config.toml
n_kv_head = 3
norm_place = "pre"
positions = "rope"
bias = "none"
tie_embeddings = false
parallel_block = false
init = "uniform"
optimizer = "soap_variant"
lr = 0.00984
lr_mult_o = 1.26
lr_head = 0.00609
train_tokens = 503200000
steps = 3840
dataset = "wikipedia_en"
Each number is 500 + 50 x the weight over its row's rms, rounded and kept within 0 to 999. Layers, rows and columns count from 0. Numbers have three digits each. The size before them is the row's rms in percent of the matrix's.

# layer 12 attention output, 384x384, rms 0.0315, rows 282-383, columns 0-47
099:579628560458507532493464543504517552487503451408577495416496460545413508525462411542512483565507476475494484478480502475554485531418484549561505
098:532458457541504401624677589459486476437424557499535496451365572443534490506513567532564438540463509544583611499385497601510400511500545547534475
097:496458509534494477573486550476505494560478487409558542446410434481372505457502524479542434605561436491553512568532456538559616538467427528508436
102:495664517442511528499462450538502621453480470482581441570521558560648468611466578501519422474507453469490519543413404525467481509538465451461486
095:472453583517439517574451431419552540473513550575534512454565519508442581535456619516477430466508434443548501454510522426496472447417534528507543
102:512460603411522537536450569588450467445504523466470440537439491547583448541552418454567470418529611471571444457478458527477542432598508492515538
096:498481616484398573497381452541548439463448442458342487518318576565529503501525513519472544502413465468433640593622551522548435496388543519490511
101:320568391562365494501547413486518562556578454496502487532514580583560585496488495436488421382499505566506546633481493520539485379612583497469599
103:490508488511476546557708607458533401429583564439501583483410534494444471504506524392609419531646480472564445500547560524568473505322454510533501
101:535604497645635451584506423422444482526547496578317527412528456486598519500562481562392474517372551588571562436517499534514468526596498600633582
101:453571551496497372538493529427460442423556439486425583541454465539437438528584461464492455364423554520479486502554494437405507455468573628469494
102:543428627533443546462543558561562429453493542575594520581544465495479546421468519492546534550425460659474515515606546548429503403475448532440451
101:547491469463549515547419626441516474440470456581415451457479470550543439508530446514436502450470431559584574578542503504668537444483574471544539
103:466456517477473478559428442609417460545470578455481542491548397430533490596433482554577457342489485487535431483455459442549576550524500490454608
103:484497430472528438475568461488422511469493491528515492459498499517566399505476521528487519442456477461579506434564564533541455429594476474563546
102:610525487537457482502466468457549491587545544576593511446462531472501468575578554489519491563597560500574508428587556495450590451513429515578486
099:445586568423462548437499514558624396533576509610477480539505464572530435505475389517570494547406662655513514514504567659518473559529531442513463
097:449473434335567448446392551608535491528549474600453442498360549497426551557461637454476498475488614598480521432383486578448506419506436518438473
095:562498631452495427557451504554503547448391470498525557483584442467450424516498527484426522465549533474579446483535511500555568556442606475439536
102:470404525527380523498558477544526532547551553542413463488484530419495644479466435541577629584356474430459561426456445484493611405511611449533573
099:581481435440412400470524596406408468559471556564552596543535501539479474483551498454511480427536494509507578481556603574567492567455563424504529
104:542425453501538439491539526473490486532675513532619410454512453497523577420524428473568488517500504444451567548563591398509417412583680459545471
111:584473406535482464457445452398486496325546494543482527597417541498532559433475531429448461483475453458392529552605593399467485390380481548528567
100:501489602416456588403459565598372494536467492605438439468585557529549404600436421536553474632506501406401531566494499428467491476533501462567525
091:620526561452391483460493439475449531575591510481460409562494477501397490533518524434484465505507503500417592537403543458542517323500566572597550
099:411507517395439510417524439470601471492500515622462512501402430492459426505517504466502558459444381583486473449572476540384499485489569542538442
096:621530468466513574474435497480494454577593469446571470464489541540484476425530577526470400490341632499471522556478487620491604381501515580474474
098:499450552449626563525521514414465554500472447493417506486604446618503444437541491585481510582562428586471637535579506527482430455432444510317522
105:439541507458427487492585597477554508495567499474564435636587445569527435502531500570488371566432558583527414413588494468562482470505487516547501
101:488556478492456559427454545453542573410431597458546572475487527564513630369565422520525434567637521511532509513587475510537453461509480431429492
112:561438574474598430476492500501426552606465309568476447429432615490282441488472398471492469555546497408357437560492434568414596522494485471637602
102:589525505562555491573443443451536452519497469511485431416407468566619449445410537447546516516493558445399541511560509433452355511525442578477507
103:467585546601493342544447496512472556436552498464484498542549477595494454419519442428573444386478444475468532551507382514415466354516504534558450
101:545368500464458496484412463435453542519573344476538449591548431487581569520475564490447399493496522464436514517422529605610577510479404501451499
097:528506441530529499573481377512493413418529608494464576506483571631633517443473460528528610476464535382553457489419468498516532596488571443374531
100:409449551495571538478509553484552456617412478575490469520480468471432443492545523514439646420421426472444480436514558414478531547532509390556505
099:473472444524430629497507406495470571693487566502563571443493528533502644467496569562486481482520478522447546411566647440370421578520513534477368
096:475468510493401504516566447451479437414529578472491560551483426462482487531407502401472493386563503559511499574572534506404598484525480500471518
105:397493510537566522413629497537522433534451421461347391595488445421488565508615558489516545482435535412501496522601477462556502520451462556468617
099:535479515498488420536473497542513428433515426475566417360524523497596503468428548508549559630499575499499481528443513422604537458395417451599457
101:499374416537530475530457438469450453500537445574421405468481606445479605603572480529478497440497407514457644593430363576481580428387443513455439
101:436528601437574540471500482512525462587509413536475640503402507469513467521546400467449548366562486574475403508568578488525476312574548656458433
096:449534494495475403588534448550573577401554441451524482595465451595500428499594667499530445578610486519360519480522663516529455497521531419497474
099:592420502513486506419471627524524564582526534528499460443493588455489455386650435441523530493470555517450480536508520544579602490459474498493408
105:563581465565476518537510476589535557415492504461469607526496473472389613546381554388543520561466442463386460462504512544536431581506538560540595
096:401532517592522519510439485546551461430481482509648581417540499475651576543543479484543527538541634571531489575484482518555474512473568575391547
104:597495522591513667506455460481499492502437610573602463509459428409456491459584372492416484572442501481483447459474492437367483481587516470425475
103:471495622531485372396556559477408342457555425630556378529507410422439535608479588531500511502441584551492546413449373546501542477516581552572503
096:459542577455528515483522548502408466485548482530477468574533481520426408409484550583549557485513436575502430514509586570481572407583477497448506
101:545467410420584633474508448339535585544565595551480472450585478491558421530505576459562572492443584570525597468493539442568530559390512505480482
099:462494373545506524373455543509472436551473496601505485559486536522394464489511541419293427503413474483462459517389557523597508487539486467510400
101:530469508440591456495516601470543642550569545561461526605525605627577542446423417571485653585492431418560529623513530453512478550506473471476560
091:444481530566541431557581506514517537559551492533423475537494579557483473475444476472480555459525506471477444531536426530576398512514418385467550
095:434505440567440513451580592486547546589408393487589492494586538495561561268644546505492581448447549453535632474528480408526425461519545444535525
102:438393442508459493409560492526445558485535523585488528400556390500426528454508495485641440498413466538475542509479607497415546593457556541414539
107:542464573627347582515345523427463492528551381546496575463579487483446427580425650442543549360491412371517522487510602589415460511548398475376514
100:376624482500524441507501503594563505545414500523566364461459495518473454460643567477441572456567532563591517515616475466588552543476551404503556
102:636404526555496469573446456515597501623446527536476588416492570482528540518490577528381577426496417440530493593360558595613447574483544464477547
093:481470352505494483444522500578509529522575521534398550579517429486468553610579523510445443434505553521496501510475533571602532415501579555460468
100:338597624410494543423546532396511499502510592518534556563522344487543566581460571526574480412374508406445483524444500444405523519581529463444483
101:566524458481632528452549514408574540417501415583583489614481517446461480564535447572538516449362424356485573562500502583575492533362479425511478
101:409536592453458522478530421519591417510480518469479598539506560520524467547590539561478478484442419461486484559471432542575491472537419464457402
091:449479529523416377529536422442538491488506557520581472571451557596512492484498434529544479573516528414487506452542582535447381474456475496424441
103:495517501450549554588503563573618390510479562514426343512549452408448473425382449521504501477548501483613465515468449448531485509535468498573464
084:432467556570484524559569503560463490449527596449473537550516490591520520576457502484540480522556484492523477467500508403536500464440548557419511
106:593649562648410543444456459387488510508405519494561557359497532558584579448441619463554484520582581414568503469496510430541509521559527446547451
097:530557466511478562446525542584440522515511428515468426534441541575503454460512499581397469552454526570526333567592580521488467503479371595506560
087:507524503456547629528452502523572515484623470439513472532504485608515571556508595600437598472644483515452423424601623445467549439538486576570522
094:517550514537377454492567434629485494353490520441586395492404470496550466433589450434522514580582485430458452505500472459477481460573528546500694
100:597506558591451433567477588555436429474487562486449432444439492547464363610563557498470552588514485448528503589533554472396613547468577473527502
104:448565562470510443616519498442561486449422501393406487538405621483454492536476556633548467499486484519481418360597460456563482433426472575465424
099:451522528377399507550532429445358581539493525534501407518502451484562439402582546432443548408481398490480449464557451487532429578469552554572469
101:427459619486504413562365551448600487500412504596494479403553536469497517413458482511409453503544454557428479382513598491445410583438517532430512
105:355446521529567431383558582485550556482577560536464544503465507668662468533545466518554433506494509553440475424397455519425439569414377494475651
096:499511373497504464446469555546484527446566539508443481523529520436467489501454481531442448508485508521622464473479551579426569445537466522594398
101:464657504440567503449544550517498521567460508429501490575548565495553535460478466494546557581483416540437496487538563521551460405511491456500484
096:552560550551569486429421537525505484547542441511553598611531572607498606443491524500567521435520524537583491328407497454587497422545527437612479
105:551465437444396449499550567533595517481606630457503468491428521435676597528529535612322617436500381451498541464452493362512497518504435578493490
096:590486518499521490405617497448543515539509482489463452503393565451598464461555498483510503425474566452435555536528527490415503566459490405537438
103:431592506545538484566420473567412469451508551480525562466533428564621537595521428487492403389516449501470635500483576511649452591438554501508551
099:460410474510433577491546462514538520446535428576499554444514500441494427529471480466480590611562475617428571581488431474577499462507542545438463
099:473473474498395591441497355484559439493513484476462550453459608523491386587508516410560516507445604530426542486490455471483539537466470514579445
100:540538469495412432539497527456483563524538515585354421487510518486477519476584527510511550482501459472485528473406518548631502500533538542445459
101:491501490535484538465565537594399417585527488407537460493427513518390591489581485502512519454508494595457346448531628558520461611519431470468579
103:508469558491517490492396493453602345474556438543542441610505523520477556579556466562492504559525577453571561477607465456484454494520514500617501
092:501469515458460462403564488502544518494510401540548565508426489481598537554524479587494471522464492501427529529494524492515405450637499476566526
100:527506536475478497444481426451543587653528485469473498549582563476549527410553560518557433613616548604590530503380573538489472466454494512526463
106:545477545431527574326416366445669492510586615449647546522380446469454517501471480513414511556492492453349498528459534618472508482298509495525529
102:505424559489548511475554613524471501547567505420582443510515579548609481511549513471582425571526449475463634568481548512452453435606388577534550
102:518446587481508414439544486502321562401578548540586531363430452431463537519456560517463457484572496590461628413495465531506473394523571396498574
106:566526462467537484453365450471413356431556698509424524436471363467399493461587454514471474580551543525468454539494582427440507573565487524599518
102:529493560432541467453539457417620543443471461481597503385514548469476475491557513630461428619607654483404434590502486552564488457545503449505511
105:509510459420467547447585469479513486572465417493529453522521486641458540457489452490475524620523404562467536459525537530531624503568503558583438
098:485580477467478493421499470431378574600512501517491362536553596582521530451605612492539514548436577454503508512526511540539430610491444502542531
097:538567478513523526454515537485461469562628582440472441436524397545461572578559501500522474544494634471477520364471513583556505375487462461441459
101:459588554480494355638516385409433483562539594368499480489515510497474503475656525397574578529392429570530496597597629580454578471529545493380509
101:473435528538379426422511504491423459617561450457553540497438547550565446467512558556388519621452485584441420476469493491448497444501589455433439
102:483584468505500529518437531435453492484469505535605484497310553555436574480484529531389509582514483440520523527512626462581571535496541498431630
096:559633498506518485314486553595498469429512487508604337527428507542468529531462452567447517497465551474554564542449457601430499435468486496521566
102:568483535457355551541545417374441465564473571468544442521492469590545472653527508510554500524461479504468417496452510603488507497446392567556506
103:487485470520638430506454451453456470476610588495502491423477494553425516535637570542607566561513539379480452424593555521534584539469503516535549
092:542549445484491444450401484473430514588561571511505488479534526500477505546424495510552473445575581515375493473468446465432513458449456464612446